config.toml
d_model = 320
n_head = 5
n_kv_head = 5
vocab_size = 8192
norm = "rmsnorm"
rope_fraction = 1.0
tie_embeddings = true
lr = 0.00266
lr_mult_o = 1.1
decay_fraction = 1.0
decay_shape = "square"
batch_tokens = 65536
seq_len = 256
Each number is 500 + 50 x the weight over the matrix's rms, rounded and kept within 0 to 999. Layers, rows and columns count from 0. Numbers have three digits each.

# layer 8 MLP up, 1280x320, rms 0.127, rows 429-472, columns 160-319
432429561459537461397547571519379502529434611484646456487483492557515457515526477492556434507515443509465509422389600541509506411536550584519455458451489579659469557547526470533446485506413484445523483412417452480529535430418549473533503512514482487525535535543537448495508427497535537567562486636457577603622479389531481469466521483587501505536456474431579459420631594470508624473513439498533459509433542556498425609550500454641475472474432425491533494566528525461570533531469574
351496504501481595622553568552434444514586581455570469575414552415469463573444549401444491506455536463480497522516521618454525555540546494573478470471504624440478584569540488490506526451545567397492498451494522430486482424440528442582525524452435445491458549597501528483544532490521490510555483522508558493492402524413565510354543522507470544504529464531445549533522494629541586468509481526560410465565507553569493533513559532415466437486585463414569469472458488495536514558494432
497500558515526519497443590466532490482521486455640465496504442510612432607612517477415498500577550466507416482474496563502477542525518378442515454468406578405522478505468529470422497619456582387446424409514564506586421546558574395439580438522450458531501574549484489537484519512466459504576527499543606546518497519503489587409450404550464489468503512518445401516558522483475526352456551522514460453463498472397516505469541594471523456456549428426465509410509519506539491434435477
535486517522501477502533493454456553506529494540547570525502511551558561510529516522513525554447485568472505441572463567618586439504517503545495592496513510532501494522584553518509527469501539498537471495475531529495551495563476445491558577548516586325529515482559413537521566455481463510606531514510485478473539490500515537454565461528555521470587466483470507482547487570459483463552515494482502511502463497504473501479398459564532507514464486503384418527522424436449530410571517
472516452567407441466509531522457528510461465518497530521485463440482441477513459603442509481416537489547507471498430420513506470522533493538440505489539477422517514514471525428408469482517520462505490426553533556582498483468613519412429579557554541600521491552454541480565436476536443512538496491519468490573366552526445485398486540429500521374515471378578447469528515569463453476481465636545396499427564447483508422513532402586495497494513550484477472526511515568421505535400554
480527430483534379481482489507520527578504527438597489506505576493546451548488485527475555538516527484514497500531555543496515542471560487485560548487594561579488446551519526495551505398493555506527492522507446520478513488547533507504474615566508421559591538534499490548429507560531569505561498492531525493521440514424463459445659574502501469443435512491535576432511485432503374556525541493493441508537453562476500486498517484605543416486506578509470455479463401476523596552419515
417454547517508579567515496521556527455412518533479415558494614601520478454528507442503558506500413544434561433566539474553546499462445506469519494561551506448459570616472487513471452432581548463459416565477594538540467459568371438552485425547490570510512475475539478556546485567492465492582462455520470544518534440420459460492523520493416500505510502515549465516543493426581471551582548624506512415499491491528551526603474529551553536535468486488410553469519470549450493455449462
568465533446494506504439506502626489468564564525561466484517500544431460499541481452472488412549461581414562508475488445627441506546540474525514485531538508484458552519575456502484455420519488555475473582493442447522494470531473437516532494475454551475482506507480423574503544537476548554424459533542486553551537507441481513541432423508525477432484532512489568511524560533529481534589354419463437501478498508576492505530443511516589564470455517549578468540511539468439469446467505
516498490527480507527474513456543542581447345489521571540546486534489537479433469448540533460530515446509516430535422490552509532468511483525408555574433427499547491501485546583499451415432553414517520484502571474512537502498474414577540518495578501480482490593471558547482439557533510470516539476493552431444487581516534531458474585469513511453568519396497503468538522446581455488478524592396599612433509418472525533386515498512476464549577550535456511528560481462571562490564579
494542524540510594462501517459543555492492503461504500476527498513413526497630449460397471517470434546512521496599472527618426551574552475529565520400396580452405463579483466564510519418484476600558471500462521473487501496522431472506527474490548542426525521541606482424489476517481512610482506533499475572478472548536565447441570477483476497468621478517478541484489622471508408538531429484504501494532530507497510527476477488480518591499499570459453529538502422525553532470502467
438481578518518519521572570484309470546459578489538462533512504513529418459544532519475412424564524428567547433566508484491515557471519519469513505531508336574398502524463523443473525569442531478525447427517552513553434482545661487443541455515452580505470419473462482515483475460406494466470459553516503438474467440479558581465451502573399438447560461585541463431537532512474491469485502456503551541529515473500525603472626457469420545503474417469507525456499435512552542483486404
499481428430448473470474500533549534493569455472500493487483517568629471497516501461580464503574463629541466464483480488564575423518468446560483500562526475463514373455618490582449537476436520501513560533513419465461472588487547478549523524459441488541500455622503463494446407422496537485500548466562404508542457451471522568551516475572447490429433532452493377510448506461451428565518449504482487489399589467447519548528490491571428425442436505478437449398621486471463522487549508
574522488531510457475450534426496459516587448513575476478573514493496530477499377497475469491552553502534521480453487531432606457527719486487483499568434496424488498567564514432549576441519510400493496511476446448583575579543494448471487573546473498522505587547495444435566475492537441495538402493470421504495410541546535490451554492637507514527571488448462573462471513479481531502515437580437407449543437491559541517428447462620528477561479413360514462468446478475480517483469443
487443430477509504485437412508581481488592441437432444499501486539452431472441483477537504513389581546500470498554490450580482513535369504416512519519427427473379488539509535483486536491466495526572484523576486461545508512441505527515441604491488487559602553482420484436474526406483464536482516439491507530449541553508490474513570543540531456535448489540611548473508530499537470397556535457465357565470581524417481554418558583495450512442561561531543522513422540472538444573493511
494562554464400496451506551577500502521465508477492519497489487503571598448560542449457429469536445504583564579445564467584568518565502434444445450468566502488507519471420545468431476485441501510397410539406551479504510527553538469485543493522557484523528472576443502500454466526461489520522410555453503495608476444568523478502552498507466481496458503583487471454493506510527585539528477507588483497555427468552519488486512429508488459582505519533596531461433598474474500491497467
641503508489542485508510468442413550508525555571471487498532362535520566421507521543512544475479546541548608470510545459558534527518471506478490541532499515478472537488488442510477469581478542534527603474525501551500488521437529551490462458460489501546459533544490630437490511409464491559531594456549515584505367518498461373492516447520454510529506487480454528462533548528483513518503473477624472524486466451515497416540451504565498507455497532585453525482509445557553533456527559
483492546539463523520475473474376406460592452447536487553490571509524407595493496480501550487499534483550587481588455433573544546486527474478554530493453444589495476499478483571492510505537514440588488533499490504556539453569454475462574510468506492496521562528465498505448523492564537496494369474535586438451516458475461445464425532460584619464489548569497505517457507525431518487556518478460464495480521545392465458486552542494428499499550548508534509629549529454483514548536495
534437511509453518429490467452528558500487485542461435484385509527511575491564569462448431593519473570485558536489467507539487432443527500595472590533506546526480516510535482578502556559459489532513514481550506565581505581461471531515563504462492603535550546596476493371509442476476550509502505512493519482460590485547482477446524438546484530498496500463516502513451534476471517495491476469472447397545612446483508528495504555419587534454450533466512576513501522525453441555474402
524492546503434521531496408496452449475586592474559537501523424511537540615445512408525511544421657493456536427526511596407449480498528533440441509525504417413571515441489500452512497465540595496494525470604534446488509542504434477521453443468554491527578472404494498492488517434545516521458401528470537478415432488627420476508511542524568453467461408613459462502477578523550502608414543535483465471521448355540497560596507503427571522514472547492485462502542484584545435548517475
491466460475537533537521476517461463525516561536508434521486552514512540523594535441459557461447442463577498468417596417550434461477428573461491501503593465442436511421525525527459558478474557484491471510536489461541423497559527450509494521496510537458462610593467465476500549516496471454532386427491491524442485501492538455517548471537479474476475434507469481583466585443603490417411525533492530590504541569492546473489554493498512593505553419496528500561464495426575398560499571
491466396483562527500488483530472485624473476506520494476473505468537429513542569529461507556525502491472479438484487536456442520440532414507546535470457423487412462543484524488524556524523537469522460455487553441519503568538517480512559406548562450514512562569561530524505534543539433442576449533492547551617480505588418571575516492504525541486495427528441501536571521545556489429569518460485509459540493461515573570477596563503425502474460448497449446480497517500534467504478478
514477565580478522520431381380565433459493501483580536570530592486507474487507502566539460407491445609474526480558586526478599571442514452456583518480455449455448488493601442505549502489545490445506568539532437502468488536534488508462405492580575436513539476481440557589541486498637523482458453410583572427434478531472493430499410473478527425405515433605446484473472541510512485647506544457550500521385565507544472457477482430410437476461475460524449362408545535486453464576459545
477481482547564515490452493535480503645466472600440468450479471416587495536547541527519455502398554547450555438485502492458543502486586510493507471544402504440547493538508538514498438540383479513544442439464494504522550473543592523476511536498419469581439562465506465526448494519546482501595537424569453527584530595509441498499547561599476486450559467523501500423498489535488453487472384468450482511453449469534566537532467484482451444500595598477551500540463468482442534490468455
486536520416510639477494485495517526514436473511465467530391487447416514462530489458561449464632461544548582427578502447478467488458443549436519513553448487488458607457465436536496527503514518538466529475380474527514491552439456489476449557532600395488437506525499395487456485508492543508633545484525457488510611446488514569541543501528482425504544507533491441499510420497548453451617553553573484547493534479487428468433509413495489473499466516542460477506569466542490568527539476
597475425523521539540493530474461505539506459556433573518539438497460529440486554436436522499553535436468415486547521512511429470487533511436521539496534444474520428562512573527526495532558474489553535432488518494526535441546486494613482488563533526527568523523480489501562597503526504498533532542572525542449441520596558498469669453457566523486494536442574557507479500428416381478530565596555484469474535425556574522510490482474536472522541459579502539543537451539445545460450458
504459512446453499570519513585495487443474522577438500383559489480508591567489533449497460521489510577612650376458541545460498483509500486514479477541491609509546571536569514507485491469472427595477599413454524440494491490500523511543482519454511527501502448425554469482575588376453493487455516512488481440362519475536401513537490427501474464500477591493612422534501525528460469448531395404547434506493545525499485397448589422452609486534520431463431495557473568526457516386497481
497549431517538479539398545481462554458471469592486538578561547510490543578468499409441468445569427485529525512494553537557523602588515436478486539497484478477540474551477440558455453507628495632396370549546500444542522531526395568400544470537537513468457569526578418483529546462494498494487437566491496526541498467451556520457475476455535500462470430567480378554479480548551477538451547532428426481395495505529509463477499386518482460413516498534457406541495412539505574445503532
572514467417535510483521564464466519462482596591402499466368525461453512575573469472527556569500444516481503513505387482465483394534588523534560518484447429559522580543400518552467541512430410512492450531485443502445503506488516407490533419513475499521509523604531593410430502458454548556530536392481478554435573549512547532477463471599513568497548546509543486528491588443467539463403437461550512519502513577479487477471572517494521452385561485478542599480453469488573454463485488
507515522493520521514536493557499457502500367472498543554546470508614455405519488550546494451500541563483516506460534456476501539464500493465572476495490552494470493559611494545452578628441514561515479456453587469491429480490602466501555436495480539548477501423553557541436524539525479519630449529566462456499455511566505451444493538514469489448534467582448445427495479485473559469484423511540476517438463525548464512407517562498496514495419470524435480498544542471472441406534521
450585471349459497515517526536486450404547567535384532535467512508531490481491487461448454423559432480515514540534460475512543475561426469468560466419543495416469512540446440482500496526516543489440518520443367431498497518422561473624520494523521421634547503563522535587580566590483434482507437532510534490432456465346490399500510548517544523535494462502491535522447545514460501555532476522531529516488542467569476494492564462585477526538490577447485500513468437502470656397526483
518546524479492484586537425509547520486494505492460520493522455594540507423404434449461479495407514517485516510456446532523493482538446474501531575551490520515512431561474466586406506566426528464475452442537504477467483473603519513590474579478518514456531410547485511406535482523448491539565504424539504500447469497486448455539550446524527537502469539490531515461472479472467487496446514590512399542551453383423528377458471583465401562508569513466477597519499526604487552470601457
501459488516511521504458503425542535522537557495531501519398475520547429558541601510481485487595553481530487434567473530518577504460539479472484493500404509484500510539466534423447506543502484456428495474566604493525489550448474463487557468516469446479496572559468496531495548509599415526553564461540467487518599551573532579528444472584495485508502452471447476524495470482474561430509548493509492386515461440489558486450429567472434466469461421552445474483536535469521548413473555
478518485522453546452531383432516410454527535471476581463514447451515516460498526492465552510521523542522448460559456484498577466471479481447549480499459436468567490548464463401462506497497518546442409584559469500475565514529523468465483478543442466536558359477505463502455488425488563464521534482516479618436504528480484518519490568571519416508416359671524465471457518471570480514558452451509517532487518460479523505509587487440479441467570437439427474507445533573453556468429502
511459516504521511550523585450495534477541594424476552449531388436498479477514531492427519502435456561522426500481570498511468475499498518464525484417515505553424572484586486490529531449388515422586433464446454539545401510484553495509466456499527584613508475551467478475415422528489462608517554477519526460538488494456471538498575544483412506459607453544499423558559475485501420528523455539500563493383509441533471518441560473529545420499547430469549592557428541487522471516529585
504503533480593589506533492456502563486533504550424452449591440577435575494583525450386440427521492441552458547487487488490510496491499522592548481478477526477572497486551616428474475469494434491524449530546487538413487529542479518498403444470602561577503541468407568577520480433483647548436478510491484505491566500602495566492600530563539542589444501454519526545416560606420494533568459486516567478460433466450549530515336544453535633464483551503425620481501494444503561566511480
488534552557494527535523530502509434534479438584403531538613542550499516500525532449514511482468489542573497489475504487484512550448522499557510500441563555473406475650546536548553525454542501483479472520461495491534441394580446495410481466452508538503504557560471521554472650514435557506517489519468558495472524568527470539549503525600562520396445548498528546470651466517516445458462470654405570507595507413530502494495478504529452551524360490517469445524453409474525457460591534
556477514481546530539489483513449554491676447455534462483541497546432510467549420534508542473463453540451540519410506454536456560557477439543493573455476630493582523530545502486436544457493435398528521504497471429486483428447569527545545412589503481532439527476504526507498523376419559544515556517471415478347556510509380583497520474528542505507489466484459452435537520532542562544520557458454610457547457463518488512485498553518506507472526508521522489509470522478461493504442523
445522457460604460453370539435501463525542448556503444511491491556560474443471564562612469375505453391423505402508516420441584476528548502475412511520520491411434524486522543535569524533458455438450498553464489473462495436444508549468447579483518498479414551582517502413535452368522496477413385560484542388573426539545407548539420480495448477546464473457529479535452499464657485502571555468436506383418510406402367540465405519552531608394479553548520477499425489477484456565463601
533471463503543487508435501569414518596544524516434484517413379577534443488579542512437489512562497566463374529513546570481444520450498412474519507481423493410480357534440475454474486527582499468494484426564558422513453596431542492513566469468522457552482562525528522506491474515586449512602464498561492459491539527501489547581446397456494519492459461530519419537569418490445511416413602581484559454505528450456555446513459567494518428436530438474391461483492548533569500434526440
556483311561470514544521461548398476545402588508521544448517472498490591526440495650463471476548454510483474495417547508572446412515509523611448458463483471548555501532417496496470557483521506474535528446497455505472569441435504450502465547472599594538483493448512522480449434443558548486477472428499490453396429478578612484521507467454534504456505562506507468384543523512541468479549542615484553496504556459513520468498435498485486469543543541440604451564557517662529458500567495
502541500519570496553520584469486458553507413570448478471480501470464509521503550408486451603493615478462520424481499509539397521564510469528447455472443428622567479473475465538627609403500486378572475474390581472431418550554466554447430468483453487591503506421484469504602450522616469655528509475420495433464410506532497509456532472457574519462460521499461452461474538521584464524517486519449587505545457545449476454458411500523495497517529488596562434626489450514509554525493544
520506469502573460504552448590507460574523493431563478517582477530417509511487502553566514484467452511499473479497454522484541533500539541517444594504549493517495604548491543504548463514408552491531518530446508499477556426486509575448453546506484469538497540481374494503478492478535486526471489504545566518519486520491402462520438482533536487489508498472509420505549514579553406563531513487480453547500473475450485491508497524539499528503516495471415563501462496508433507470557580
472538389605561497453600482548468568505450499417514416455633512548503556503545472467567554429534447407495502451512499452495413504469469535494513439518545533498421513474488438502474524572538512444455493522457499534421517480579544530586435493552524435546537388478498526517394457420503506529596463476484428524522440524498420561518422437539490488569500503409479470562538426559511495558506511489530432479480459452520481530516463428485412545530404483540500447475480545504566443522504522
549471468539420542490448524525496564438492528460530480530497539434529447417481469463439534517456420446568537530502493555457573447500364456544413461528458436487415531488485531462567561484620527448489573381497525413522491515431454531489526508575478495415461476541514510459479514499419532456514577621496522481536486469579560513555500633646500543453473587482493603424474518370492464521503448540464563596520471513518412432534476521498556438411557514480363570471514527484417398486536523
# layer 8 MLP down (transposed), 1280x320, rms 0.104, rows 429-472, columns 160-319
427358553439473523571505497546441469430542480399587449462496467395600498494483601494561495448413562540413486539537418493524470544478431516590434470490401465534489542506611476611573431476488510463513469455467422528553436540518526468497511506546479608415501535546611557396477400583459470529539518485504399590534436439532527480530477494607542477512535591424462509553446451491487504438489459575421546449441510478542497457384498545497482508497585553547561482458449508500341498564508496
541608502499551593507500541563556481487470448612512550484567437478453559484512535511510550519593449553533437475457505545523441516519539471444560533498439552386428418502452507466502538600519413451475495521509492425553441394519482540525545477568422583524440514500558536519486472547540511397494460432487431504514456518504485470505488473528520566471509440473429460412414521493486575547702505510432442536493479523468382465414546538500461547429506453426533597535434477510500609436492503
510514480502488455506491513538518519518520499543567525540522506505470539463504491492468481504574448494534552543521473587530538479528488449472523512507496468391491476547401489474558397521479484589475520485514492470483434505507472454525570546532500524483496560509481544492479521494460491498485555436507469584473466496492455430512492484595503500519451443504499496511478480486525583503821533499466462542491520483446391533487527490560480454507493521513529561465435480483506483464500535
552466507440418485508492484504539560581506505412564504501534558549428536511455427463505502465553487531428490462515480569458481524549469561590431574441526611515533344417488519536450525342458528401477473496537432534478507571539513460399519463540500486555459438551559446459558448503466468461431524538445428577476466428468507508492530508557513452539435647453440574449546399586483551535462435427506437422476561516475495461592479482486565582483457464491612484548583435502549489533475493
516429433498470468504562413520560356507499491544487524573503515512521471523456506498469542589500492599534389425517504467449501435540478458550536475478542606375526549529555488439592486387516478502505413507579537454599556539438558505531521436627386464467447458509433485525543503395593545555573520540481508446475542576543490544619506521380581519487501448532465455466485481474405456451360510484444447491518558504534523506499512490457471586421465492401423487513498523556540586429431364
554532533502515554457496541482401484478572487477369423428525545531484459522444511560561564518431530501457500508527464396497493464435556560414476524486573472534510443442501487574441568488503491389400492485490516472530440500428568556419443413451449522462429422534559512525556517383549442459471503470440497495454593512576534502520439461564464509501593535558469538546498563503426505446360470498479546490522558476538530467523418516444470523440427417422500471528539552526530484630538476
609443499552522390532472577490386428459494380564533453492478511419572414471503464426549494479435456572567487490536523451486526458487505537529467456559430431552500521447521472572574563478489542450471535491683435559592522454468516541544496404517502512574443538573509534421492454564502513536589483568484433475538507525524513397475474432408456477524523424473455490522540472477544590430507535516527537501436513340591533447513498533433578470430480512515591415469551538467458455474463506
557547398470506484497525564566542487539487518438495433606548517456396546601466489418467457578486571496471570528508518487582474545501427513400479480496536421519468487494557491492558556395466509505569517511539440486517482487483462474450467554504531568588525477551554539528477459489552555489459554539519488467547510439531501452529506523523430490503495551529546544505527544548561494463565487470568510450548462415495419472506524500581485471462488564581537525454462548563553466545525571
521540436512523519583520584407447464464561586473534583485497507466465447513582397531443562507416516447479451446492649409489473568549537495492460471547541453510551497517418519494443448525503489495455560552494575433525410446636540484543522507482479527397562497509498502423477448481477549532376465489518475522461572511502461480448511446502467457552492491513516531460415518450500454509520475373535485458506428492484450576492492505461509545546452577539506473467521426480561562512515516
434514534500453434523457511379574447503648492394465500531458444446491480580440469483456527496472592543580417542544503478465441510505439436597596508544480529531483505516506523523466587370451380483457453457518565562433576519511557471596401487435575448521487436512505455494533601512506431515500526580450534447502503417482484325593510451483446556529482519500509514502518519402524463507434495517527576531583496483477599514485487462553507602517440550512518407438519490487573505478485439
528531529505439561452500506508530550495493578532541492462543605501494528487520511446391530501600449414620535554528494597622587466580481463461443550473508449436569554540357525493517472532479476617508520515468450548489481459495481492508533517443484503490459474474406466463461538546470498477464508494510483529498459500454473395581484467459491521481468452556492531480509471469491541505636588472509475515534513515512431486505437465497486493556502510562564540523440485433562500544482615
538485496439441660536482487608487381500535467446522577452497451491491516450447490594450447533537605501527497594547444516589548510599575568482507531393476468603531629475466529469402383410478520489599481518458455567488415637465433528560421576436567597476566389493488433598418499566455519547513574498439517521507450565529591540492559548489564498546534504462470531507456485563458472471606622563524476412418505595562422459536394507442495435589531518623453398447518492486477505525424571
450503556479484550531498519457491517436409453540531500536517483475454531508560462474550546446557526391513549511482466532479390541561316488494542477426491521485482435501477472448532463566523466595567496421504486390460441424468420443497478527535523486497546476483498530543550512503556482544490571494468532603511491596522472426504436499588448531479444476528477519550533491483498551528605492376496458536479499465489384489576492467525621496524461499579567637538486445511504557586437490
559547481424425540580454547422597501575533551517465498480557532386502484464520445483619508472492497488461312456447436490470524473546539535491441487575559489474548483474586516472467533468566475543481492595531525465482509451540482501490464538431425504533517527463540435532523479456548489564466506575518484593488565456509456601458457557521527507550547483513469590519500427478449409520385490469577551446508627503468545484549486435542478422501465574455486552435549575467553531508464434
571528411493449541558514463463422558507535513517430546538477590485562467537537585548533484543475450562459478532431484450457461504503555492541507464481468455476488547561526508430487589468518545512493535480452458573547497453511543493451424535391526558557517457417486456548530473446499474436366460497518463515447463515435489571534526481430491493411557527445439473597411440515464518529510467479498487506452538540511464484487524513371453460495534517518468555485487448483488549522513443
459441552477554508533508549457493419447545546542534565458525630495546575618510577424526494525429460513568435509561495434482484491511485418525432514470547570468519498501552459496465531434421474484500465523528547517500459536486528547490556430533476498528569506392562453555510530543485521463460496470598458455476518576495469504510509476442601509504576482495455488462553484486445428548334453486555499459472539520550472492477465516482496526482511462465439465523486414528508535451464402
553456537500505481463455502436510546452537498536463578587479514447441480527446568484589432540444454483607536525469614483435536545602537534582505514398455505528592541510576429519463561543491486556565453442535524542517545620509461540490544412551496506543487571455441372516486486523458497503482482595479449380539554522471481552448466482500453500505588617455553548560485525499500474500546566469477524467437472433513542478464475422439508485584555539444556463496537442482386566420547514
531443562507490419511420517505523360487606541505527453436530432496494465552543514491365500449490323508484339401440511495442542504545472576461537477574512506434468462505528487446555577501484505477480456500427550472502530472482525476456533537397462510535437409488470462516494516565547409530443510517508475417482559493523452480514511597419532495490549495441499555533507496497494400482361509490528527564499529528584654524558453509465486523542519485453448407517490491460518459542511481
522538405591468452449525442534589518555458530425438453539567501520449595370457467497604518499550476491501549597543586398494526402528549503522447438499568508476514512503473514471470536554482511539407503547532355528512505513530473549424498527529552478473517507514487473494487438449470399516517518495415522516432405511496504536500453493570469482526537528478461520495467479487459609375516439475390587541449542548491494488498513439553479496546514522507539539544480466483509505552552484
510523421538540429550471466520465533562500500446452519445464529496509479505481516363529411483441365472524516548500487482512541390464520518540486510453478556466543471510491461568480431498565511442496501466425497478471490462494493430466444534535409457498570380507498494538468465482546368452550543462489474464500496524544466406475480553455435570482565457528519441434445512488471530559471571497460532453508474482404434523555500504378574528446500554565492462510556432545451528570575555
527508496479520460504461513564569532539503527543573479509470476531454577481486468514528508483493437518545517567489499567506538520521515429497524527440495458473448453514384508478537394509461489538506499513485440493488441518462481459536574540549529543464500468561469537492500503469458457482509525449505497615502468546442490470468506472569499511465435439487490504515512511492490584542725475502462470526512494490384429567490585452501477465512491514500590558487440461465485491434562523
502474533519479509463526437490531584577521522501508543512477529525413512522462467580478417506544542532460537505528496479562559482537459528418486482507489446470529473496462521504527434503469470561559502520475443521526503389465462513494589572508540501507434440468503492474490505478473526487495435510484527451425415533570431476488511447581533429492506551480487503500489500536577538606555554394463475528556449512430504423517535514523522516531549490596570532480437509494478506569502424
467514480430570377499530446509530541478548536488536525563563467567479556435463538454527477492549344622533528499475506540563522560490440521573475494493571467480445549525464472475506505549480509471462569568489449524521452538582442507489583502499551480463561495453463534490544486498475528523495538555486482491440504361478508476526490420483541483524439477503578512494514552471538551493575557516542460421532464539470441489506548604524590491449502495484554574540454505415531416549549501
582461550430605384515450510434527472530497505434463539552459480438462449500553481504459488530487481512538520536508531413499472526489408554418594546581402416458574517513497419475473516546539544527557513440492414516548454483531506487516434613533447508427418546473431525459546451474534452544574506641512587422438566466564466553487547591445417533563576464598518527515423491584462460572462501456445558483494507563484598576432548412644459478533416617428548496624522481532554440496493345
507526528518518476570530586496573461485505466424431515432528464489603442500517449559471568450400621581482574454521524391539483487524489487546420464505467453554508499520461497533508530372623505417489447496553617432532502525396557520447453373599476552459559404456497459483454542581505554535468472582577529399543469497448513537525463482513481479556522503464521509537467539564487457497297385545512420472485578479490549509519510488506528456486415470515482456455566575581520506452487505
499492431517519402581451454473463408530469397489476452577537462459559520632397528421524453476464421524493489591418464448494533563540458502478555442510526531434547472420576431544511523616566481501460500495475600476553521475568408495483542464464569526518533548476566558511597463435588488556468550486539344479502520441467510508517585537453473498501616423472520524508499477568551513479451515468534479616484503446413594482457418474495498463527423455525515449534428550472508476612534342
482466491548575391570455512451485534463502475445550470455512468511462524438498417546599517541566565473485483548513587548469471493475634551583448514530586575512459421473615465503519627518521551502523440488527561479552508483545503502468513447555414486582502522525496559383463417492537453573578499550417397482536549458518443529474543513540550497489561566482440432449478513556455512481510558474590543485534543517441604466481410557517385507492441485492507535425476417442480533457549376
460366551513559507544590471585564431633501517482479492465409469418520494438531496539542512495447575495593479483365511470572539503518500481433468577474371446493541474585421473574469481507423539488523547524512475532543524497480486532581616484580459457552590479486505432459587452519523506442469525406453469513463461466437455450462507446578539566520588521439491527459557506444589404528493465487520557452531429571462501492453447480490537534582469468465559518453515496538434493484410478
514471444499529451580456494467484505491518449519581474521556490535504566495459449510492527448442459537532503548429503485532483516489530473491498536468554475487502525555475488401548376436480472579438514487522468460463442495489472510575502470504522475507511485526486517418533552555505496467499574491522454544559431521490503461422516497503516510511507487490514553535455546434458497517648542467458549478483502466535351484471551506457510494491468491489571567503433464447481490546513541
442520551536579502535522518554543524554521491558469510475441491454542546524508431489453518522622486407524426570528545481420542533541449562549519516485488467457447500518486483499522440511550477599564477565463553490513513513494518610477532525527502455463515457455508474418496479497513413524407475548505485407510548560605480448465476553572501564434527363439476496516550538470524420506491604465559470487505475622443516494516596532511608504472488532585510427467455431467438473432526376
506485508482485517557541485504496547560478466443432510424511548451525500490535504459542522505500563575443486451565505531447461502470611573523417494587540551561479475524491618501426522519545549556517480492524579537580517536532498427470479431510395463528531454535541465535413560488522464512501564558539504481435605477484561526544588528484602529575486599451502527549427512501410516489277574509584600545547480399582516535499411527468440516544544474490459553513575518449462546544523527
503493474490464448481532514556523534518517520552537478551497509488490522437496469524498468496554443504519528576477491568547533507523488510500506524514501443403484491530406507520555414498472492571513509464523474489460443505485475420509527581546472512485503535530490564485469499493480517497524502468461455539506454521494457427437468462559521497493453444480512519498485504481488555494752504499475448491463485476451370537558528505539507459514524529554529547482458490496509508511489556
499513510604492543467533414521539535463495512465512551618558563523458540433439590509507494457567489466562541562510495457576501487458502464453447469473547475441535465557402464487507400505482532506419473514534431474527449434530495549418519509481570496513465527432470466492479540435435497476470451530532558541481453482458580439544482449644551470549409432576475575464538436454450595577599547462467461536491491517475494473581475487425537566538567440532625507506393474558562473491494444
476526525459535479482393488586566404488512514513505575503584469509438540445440449438471413505552459500493506453475491525480535462528460464501531528462431493462490504536474544409545482586446488507485568569467438434542492559519459486514542506494578611519455525554566504445471505464493589531450570413481447509470540535481519566532457460529532541504528568462542487490579483540513619472630496439490502490496518521479547499504511510518422547491529459498485509485518477457449501482513476
570516571538498549474469534454529462498421440425494515476550564521500478554568528518463504542393532392488537498486565438548539523505512537495576402513551410563542557464486378421511445498418548484452482456450463522518406466524508493476504529519505574471557419377517464543552526528543537562459484424469537468532510399538413520493495455412425420492523412522570408576583635525529517476326610532492512567519508416493462476545527492492480429518542626468541439459496545595491388508506502
523494466565457555545535518469534508460478502515503594496474480550522466480427546484476508460507578584580436461590508459564417515440493555550400567557515506520533453547491434539470532417601480455449513489465481552479430484515422464439565503448449404437424483521484470500544498443502503469459573528482508595392516472490488502484426355517420503469491533446429409561467500384503631566473473386423481499529475569483595527418571538443460575541440578600574513523402527465470419492562436
511533456522455447492541510494515496519411512509434564522617615480488436456468413563507455542566411443520507517464473593518524497459375493390450440498526531500508499511472478465421483496528524494488444417478566468505471548480524518449557473501495442587566559482533527522491415553474446517541561494475506494480392537479454414506414457456543540419486529496469489472435533533517510504551419551582511475482508490477460441525474532430578503566513501478378511499478597463491475520527484
369472522526456463560577512448567513486589541459515466566488481424498573561488580427493425513450548512526419446454450478491493536520438497452512460457414581554394445475529579475605481562474459501590510528481509454443514488503565494495421524435555578440563519585505544520519483541487529568463515625474507498534459472507538495539592589577536484546465402529539429518489435520529493364548430493482579504454540513464436502470546488578473485542425567512564536469512524459493472470552433
524484494520479461494472495543514527534498488570546484503491512489471548439505472507493493488546401502538573539502489577530497507528495491500481533500475443421478532538427484488588435509469470581506543471492457493443437493477471487514531555532521535505495515493490539486476524511466495512509539483482456559476438535500472426468502471581499498454469439469538506517507488490523568518792537508498455502524503486439398525511523485528510491515503484536541526489430475464493498509498552
491426473396585518419579447433485531563577584507463475575578498373486437601440488440417488562575449526506529394576466519461471466474542526641527455521498555553557486505479514472430594464474550418399520507494611448427534458504565470447569457404472391561560408564573453555532575506478507486487491524477525426427498543487519599559478537423514542406458507451506508523482610488537372517582504483544423512503537542490653591460437573527526465466559493447437456495544530517550448586478418
552498558602546421438524462484487520507484438544446511495484468585450557586477502513618429589451531392602566575479436490443462543469501556539511572476451526556491495464465453476588483549529541497528516500547383505442362626555490644537548492487443508490523503444496446541503547504521395495466556517472670520570560423490538484477461479482422526560498415485561506458450543457499470457566425452499550518558411547500457471479499436509533510543474402540502464491542549497579431485568584
512544536504431530602506542509505467475470515455459582422518503541516484487443480486554514483534492576423478476607543449451470507398547639540542476447522501562444459430462498488516442463572515459517461521421530492495458465529475533442457491505478483530483528515403549511530470509486462505515471620434549439510522525475550572526487550536525543503503536476546468463531481436456456513288503497448537526462493507544575471444535482482469554528565503438496507413525489548560498513506510
547478471444535464512421607530485491436444465512522521568349533436502478474529522436424417487435464506473531522523498558586475510472511494494553533502470533520503510583699592500500531523532540481565437474525456523526509510475445457522483577490482399565604444518503492520525561569506414460514537532534505445535462472502461430544513468480516487424631500480494484515547660575535451423523571486595536553553469481505518440396445577518423513513513555450513518514534471496550461522480616
433528454536515550545506565507495627494476516473463504508479523467443520511470394434493545453400539493451509491504521427448506527496515458465495492535578468609596608509454475415427538438472510490423516489487537496473441500538565492417511547501566464501498417505539519549553486458431520473479483525559553520544526496537530571491534428517568507501522556593485476563423564467452542532558505479513516520517473591478549477507435498456520529491574532522434516435574515539526487545428528